{
  "d_mlp": 256,
  "attn_scale": 0.177,
  "extras": ["capped logits"],
  "init_std_qkv": 0.0885,
  "lr": 0.0108,
  "warmup_steps": 200,
  "final_lr_fraction": 0.1,
  "train_tokens": 131100000,
  "steps": 4001
}
Each number is 500 + 25 x the weight over its row's rms, rounded and kept within 0 to 999. Layers, rows and columns count from 0. Numbers have three digits each. The size before them is the row's rms in percent of the matrix's.

# layer 6 MLP gate, 256x64, rms 0.451, rows 85-118, columns 0-63
106:507447508488478547524498492477463519508480473458469513515455509532565512523528517521496471500505516498526476483506505456504483507501527518528545523501468483535491508463462483467498488518505526
101:510475504518460520549514460488519486510523491485491517502460491533513497493547506513481504544505529484474497522481516515509553556495523509497516497475482509463498469531510501525478460486564538
105:486497510505488507501480481553489506535478475512539537485456492467453501449479496495480460502518509515505504488475548479455484532456516496525514495531514518469463494500462492502511490461525459
088:540510513525541504456531490505498509476532519491455500515512503448458472514478467508480478530540512530467497530500479531523530493536479500478506503472515501511508515543503524436482477486475505
124:522452529479494469505535471485489531500494515550463470478526483512516513501500508477502440508517492484514465463499530479473537474503520464477492516492506489506499534539488496506518513533573517
107:488512534496493490509559446468469478485509486466482488495521503528491502508539515506523486501447515518533529479519533465472480460460475479501549487518477494452524507493514485508534530490503523
088:583494485510531485478495501513514484474516506512480504491481509534507498487493489484535496535474527481460477464510522561488509522516499479541502545488467525552523507535502497486459508524500477
095:553528484491527486455481514518509465534533531510494505515493482467529533517511463495505519492476521509491458534534456496489511507494543451453503491547508482523472497521513498507463528523504486
080:486497469467488490487497510451492501501506498471486533475527482518453484496500454514543482532518489523548515518493511539527489505516506510457500537500499483507475531445547473548491484477539502
103:510517476462542477494481511454467510487509505480441497498473497456506499493519471505503501498470550494513476526493529506531526508498541482469486519512485473499491546462476514513505519542531558
104:492474467483469497500519485535508488513461521511498511471461507474502523513524546516509515471461478542520469496467489482501514548531482487473540489502462456468485499469490526541481502458529522
096:469477527502490544514474495525497471473527561494500504493422502574472471502544506494506502500501511499488469487489480521487525505480497469519504479487515490458512508505497503474470497477517549
088:519484456516530432496513488479496484470479478457478490481468514523525531527505468498548468499486510481504503489500495472550497483486499459467495507489495514531460455519522545514493529475481497
086:514488519472530479472480478507481542428485465498496485486496507456481502519449473502520469534545461473508484462529516477518451485505484513487525495503515497488536496488512522521481514514535530
082:522537542504488470472524491525548494505502476517521492495483530533473513530530486482527528484480480519473488490480510512443514501492465563522542509538526483487506515444496521508498519489529519
119:508476458516476481473482494467497486472492547492508514515483494490465545430505525473528498498524531537513491478535494500491464497432528458495532477511494489511502475523533514491517536500498497
091:486502555505508522502499476452478528465548498502474498466489508447468509506510460496450477512539490466516491560489503541522491512495489487485506505491480484485483514516519465475501485531486447
093:517453502520457525486494520509503493528497535535509517538521501501531496518542498497534467541510491494476458489486532493516474534515525511520459489562515498518460455529513510539484504479530509
112:500482527516476511490492479483520496520479513492509554527520448486511507477532458474547477484488471497473502495439504462526493505465490542475496464509537467534493494525520502502476535542488488
094:507491510482502484509519520432525508516526510505496548525509496484547499484507503502507469524533529534510487479453488487500484521519504442482507464503522509509510493539565517473516517539511453
091:473481502497505497511473482471539508515480492489487496506482492476534512553536487519513542490496475441484470513529482491497510500500511540499528486479493460496409499441525492494521520485510496
088:505527527482443529514495503515529477477507472514492508454526501498514461501513495501481536482491545510572489475453494488494513482538446521494498454528489440503508518496501500488508518509501523
100:516547504496471479511460535498502503501515487544445500489490528484512530497528514425506519521484421519495523489540499495469494459498491491501518489538499490522505502486500491491462532486480501
090:512453498479534476496525516490519512520497515538464505544484530491515520507458503516504475521541474523508484480503523523493478443476513496504517477486501480444466501487466496519479444535547497
115:509547502503509491480517491468502478481468482437487484525484497509519500560533531483505492514476536485513505534542501498489517461501493511500560495528483481481527479482492488491552554532488477
096:535496498527502514517479466532513471539489502502518503494505471520518466499543452518479500528511520472527530551486559490527485515448521502537477487503510436490497472535529500502496512495511490
110:519509485505516493520477495488507470449491492510506450487489508504480504480565470545526516486440497487504469494482511434487479495467474485564489506470487499477515516478489479498521487470469500
087:531471456513484529507500529517486510462490533529484507535485533510458468505567500481530516510496506473525482511473538456496492509488500465542477478506543477498492506478479470514508493471546521
110:467506476504528502537488480494528514535530446514449477486468520495516555512501501476548466534537491515496553474486512481514488524541469481528476482473527517509479515509518494500507525501519478
109:494489501514532471492501470493526516526448508519457503532488458529498518487491480489478493504551522483499497535495520454505485509473513444523504472494524495497502488490508505521475564467471561
085:515495476484521530531495481509456475500527500533460511507528532465476482495526501529513472460509518516518474515483493456472475474550491488495469467527460496461473489532513483471506519559493508
091:470516495528503497438466482518522534500497469496527481485471503474500501512491540500518452512509490515515442503519496495507499548505485537485486504527445521523550497521530512477477521508476550
102:452481470500486478481521472498529489488506511470490503500505501455489501527469538483527445517511561477509498543505515478493519554468488489498475488507488523510524452480521550505489486456488519
096:516498514504447499457512485511531451554497496479498507506505457542496514479499488514468452516499536491473521471485469531496504515478531527467502472476466516497462468497491555517494487519527522
# layer 6 MLP up, 256x64, rms 0.398, rows 85-117, columns 0-63
111:526489493475495502456530492490476491483524511451516457508470482500501476522500500495490512499493540441485544530532504547567504517463486482449462517508509492494468512518491510503487531512520474
104:516469519487523541500475557525515515484455519540503481485480513495489508498521495496494457497528497539553506497503535475518508541543466521494462523525548491508501493487523539460527525508508484
113:480495488492479467512491537517507488485548482542541519490493565530516536459480518516494474522544501512449446529477532470486494507499470498491524482466507537494499486528496493507469509478502497
097:552509519493523491506452470509474520493455490483478485512502470539458486526518477492482507480504516496473519493483506537486498497502460478531533482536492516537507508518491491488496439443478552
109:562514521501502518515489496488531481476484489512471457505493482473441499483473480474518492468491498500482489484483531454445539459479483458522482496500507536539512499526495494462472531500492527
101:488510475463512535493484520514529520501492490504515476459496503507545463513474531500498513508533547461480488506441522478501467485498563511510532505468495485481444516477511486484518472536533499
088:465538490457478481480502478466523467525473505474516524498485488478506489477498497461494506511456531531504491474491494502513467511520481509493479489500440483481486447453455568495498490490484523
097:522554501503518476480476507501501493471463502486486552482505495554482503453538467482476485528529481504493523498519510496465507465533482476470502470528534558507500502486470518474517534466521503
089:521467506525510476454449532491517498494495494478486485504475517521517474519516479520477502493489451530514530479499530498553505542508449489536474483466493455507486535492474527498532510467494456
102:493535503516520528509498518521519453471488481515457475454488452505509519462494486459518514523502553495491535481488475524515546495489524466502496465512488507543536489480530520478489458472474501
091:466503511504527527515466494505499511517494541531489499462549543501489498513559498495481459500492517450494528521481490498478461517498498479493530518456516515489473532547499470486513552518522466
107:516532512493491465493469478505506497537512516479510494535504528476506480498509505514509480461487447518565533456533510466472509523544466499485496495517549513561477485502479511521532519521491495
091:540520489470498519489471546499463476515441520488484459491523541491512526462498454496495504514507512497531503515484500476523523473539463510488494513471491505490462541469452469512490546489499487
098:519510491515520535496460514468472532502524495464520520487527491522497496563519505505529468508511482497496572492560492512487463500501489465497525514510511502510517526547513503524468487449533494
087:528517497473514494527461506504483464545502499443536462510473487523481494532517465499481515530494531480532494512498537473534465474518455541502473520505513492514472469501524515482536525534490472
116:504536545523506513465475519486492487473536546522480492489540461500474464489501502482493472459486495503484486508467542526513537502507548508492495509503513451562535530499463498493481467507507510
093:532473522456474492548517555521532498480449522503493485498528479486452492535539502506510490487531478488492505482472538510501496495527487545515497517521500462543517496503525518502502479442506522
100:519501496518479512477500517475525516518495464477478492451484531479527526529552503506533485504444491542479482513528516495511518539520542525542505509521474460482482487500481458487503553501466508
106:504529568517527515486479510487536534490513531485496487525483529531488465468505503509539475522513510513470499472514554483508516503472498499517513478511538499497471484516502449499569520532526479
101:496484482509478505529448492504495474573483488483522540553494493509512491478553474538463509489552493491563517507516481488513493506500501474504482494501484512515469535499492496511542506480460502
090:489500523455507514494516521471506532500521485485438526512483477497556493507499445469473453496488515536512482511534502477521508496491548477509493498452497504519511489473529510470465519545476529
090:507496530470497530462488508503495507533493489490487494511493501480493514489525496488469482461497533505497486535554465470486471539460502464478482505470537553544492491507472504533504457527543548
097:517538517518523437501521504534499468478493496481497471461547510477486510489520497508478507517498508431521472480527530470451490515506495524519487498488549489471486514537486508467484512499484451
094:509522488481495460499505495495501473496508480474525521483511532491494500514495485539509528516517497540483467477473447492506502462522485464495527495490459496472504501557518510464489466433565476
113:510477490489443498530518498527522523514517519551523476489526509494460508497484510437519492513522500510516497483457494483463466490513541522472475544493496477545525510503530488454455491474507492
108:480503518472498526481523523520484482510409480485504505474499521531540502501525518468546504505484527478526522533523511475521521483519513506458498520512472472500485504495511534457500511435499518
098:499511478451522506532484467494532501536518463478498450450494525498490499473503474535499483509489518440512509487498489432508479473490496481520494539459505512464513525504536482510495495536525515
079:475533531487503499533481476504527496535494476495519505483527534460549498477506513513511506469558479540498488544497487531481515534530493522520560507532488496492511512547510480506521515485471457
106:500515465512497514477442561533479487479480494520487516478508496509529458496540480526489495485498532509517570538479470480526549463491509517472496476510465478477516497502487496486524504499488464
111:514447533491501491460531510453479504526506552481508491551528478510479498507466496538483472485484502536502534531520515459522525480484509503520504494539551517491502462521488485518504534483511534
093:486498527535514493484500523483491485507515501492494508532449497541429493519534526518489505514510455534511433480510502498481553542524510514514504505472526512464533526487510522511467510495527523
095:491521465499478504454514458501523515496523506486503516505494466545534468476500561474548527526481479497528520448499511488494510529514491516489494462547464506553478523515518490472491489484510514
104:486467540460500516493487534503498478523480504496472482468529546510510494494537497488514481458512499475507505508507542523491500492496500511510480501542469461485513538456471457483430496541463520
# layer 6 MLP down (transposed), 256x64, rms 0.364, rows 85-117, columns 0-63
097:470566497504527507513498497490501468510490490559446540501474507460489529507527538476524486512457484530556532487486521488502509494536524551492544509486507491529477507500496490494517524503499504
099:525531465455501531498519481518524502495530458514530499490481536491498508540524466488459543466482546464517488522525460527487523526451529496519490522480502487477489476480533507518472494488492527
103:452490507536503545480453515524471511514507504527489535505490500467500503496492489518506491508483506504543530497480455482509520464543460533484507497532486472469452545529445525520502493470501501
096:502513527533534504482461507474566515468480470465499559503527494470459524468492497490528493507511505488496472497499521523515510466530477526496557512497517494441476515473478490514488529509478500
106:495507484492511522507462449526477457509508472492522500506485494554437490513519462522498497500496505506483502503486515548513474525513554500454518515537510497509485475496449519545503483518451505
100:525519496482512501523495444490515488516492488523474470525548469484490498486530495456488528519431483485478461493553482487498471543500482526553525501478520485495486504486531503486498485462495468
094:502454536512450489523509510464482520537553487524479515489477485493519527500489497490483531517477491519501507530484476511496487541481532473515512516543489539512509535462499466526541491533557489
100:494464540511476479508458484558549507491545519463504458517516485503455485538549494544500479486476526475498476486529523526510535471500519496482480482508541512511494486483526491484473515514500507
095:508459479492482465494519538509487500520457511482518515527468454482490515481476482500554488457491530541502532508479513464489518483484516478529487497525522503489519473533485555532449464498512511
107:499488535491472506525486488502505502463568505533497466500504527496432472494480492460497523494480481517490526503443475519480492456522485508540483465481532482514468507500504473506542484523501529
097:506435467497486504529516508469521535491530479539519531484498482533496516524523520508526426507500537496554512544510497490507509504490508490483472503496470516500492504504513497504494525458509569
108:496462490531458496508507462481530478520521520500515475493503508533470528508536491504508471500483528484466459527472544560491506537499506489500491524514480464500494563500527500522519505490550462
090:504480513504525491544518482538499503505494514511464561495451524485487481536532539539478520460504499491487527503485510523466518522526446504517532486487505493496535480543479460486472490517536520
097:506469499513503489462478493533518468522465496496509515546488486528515500504573523459550505499501505503491443496500497471510476516520501519510480438485528498542470493488486518535476469523519479
088:511530509465525495495533526462511546540486465518482496454487483541518559483490507493496520487530489515476479462524473537518489541500498479501474496490488514451538515485513466507481499535524529
112:517489517481509485560537500496478472490498496492489490470511527482551492483477478536447463495497497463503529507530485502560490570522514491518506543477488499497548516510507491501489493516528529
094:477482528476446491437489489471551480449457504471506515517525492505519490475494524501504457498504508529523488492469474468519490469535477514483541476507494512513463498512543477524499483470511515
104:503481511508461529541490476495470467484456498515476460547497501558542519491502474525528496543519532478520483502484512518474482528476536497511498477475496538502501475467508540534512453496499497
102:465504467438496474519497514484478485504459491531516452456478520489514504476506519473538516465502423477500499520473521458506516500498496471505467532461502484480489530482483480526517501488483509
101:492498540506498527484553528514497493519509507502491520482510485500527465460526475417501463521471502495470516511484501519475500475500494533487510475524526432539517530475502479522492497543500498
091:539505491514510486487492521492519494480494513455466504525477471524530485541533520466528497478508506515490515491541538458507512513499485502510444506501507529523496476577496554480491491502486549
090:483538493499520483505519524501550518485443501499515512513502505546500528457517471482530475488517545490497479523523468518496513532490497529543540502472493461508554489504501496476505489517499432
100:495484524494513486470488532493549504478563527502526510482534500536482476532530498541518498477476491489514512509543492485530533503523517525478523456491506500497435520488505468498535520542487529
100:497532536517531524493454527461498506488505529523493504491496494463487522525516470485512471506539495477518497548513516463509521538531485530519469500520505436535516501520463549507521527473524500
102:500503511508513480454508485450524523480473517526454516481534497474511477492462462514491510495496481473480476475480476513495524517525481531482447475504511513496547522522482478450549513549495520
101:503537484502492469504480517465546501426557493486506513478525479454484486483472479512439480468490486492517502493505520509534501490474510469491509477470484510488534484499525496536509497536543483
097:508496497480498503489508527480497486510513530534492490478536454527530546526484504503519478514486532470507483509518551513474532541527477504502469498491471566485489514460494514459558483500489462
083:526454465487518556496485498547505508508485509494493534485546487482497483437503508478517511508480476453479475475507458495491526452515474491534524531510466476507471479485501502464501490521537503
100:529474535472490486524510508479497501474474478531520510528515510467487476520527500539512498468469536504550509468525462487453492533458490521477519489509537488545519527509523489483518440504515515
109:469508491515472474539495523509530518492522521460454482487503473466515470460535471516494477497490504495493485462557508524500526513506518502489487528536508504534473495442479463525521538544486509
102:472480490494490517476515489506470489529509523484506459507505486452526516572496508488532511547481464471504507545547511536518485496484483509501525488491495513505493493514519498522437490440461496
096:493515487504532453504504530465508514501516531483518479484538545507488541520503515537486483477502558491493509538484475448491517478481507502446513508488496529516514477456498444476544508503516499
114:516508494451482492550531476504457471533499495480508487517485540522510519472523492540507447483479524521483489524463486489515540496518508468541471480479527487461507459497493519515537508502548499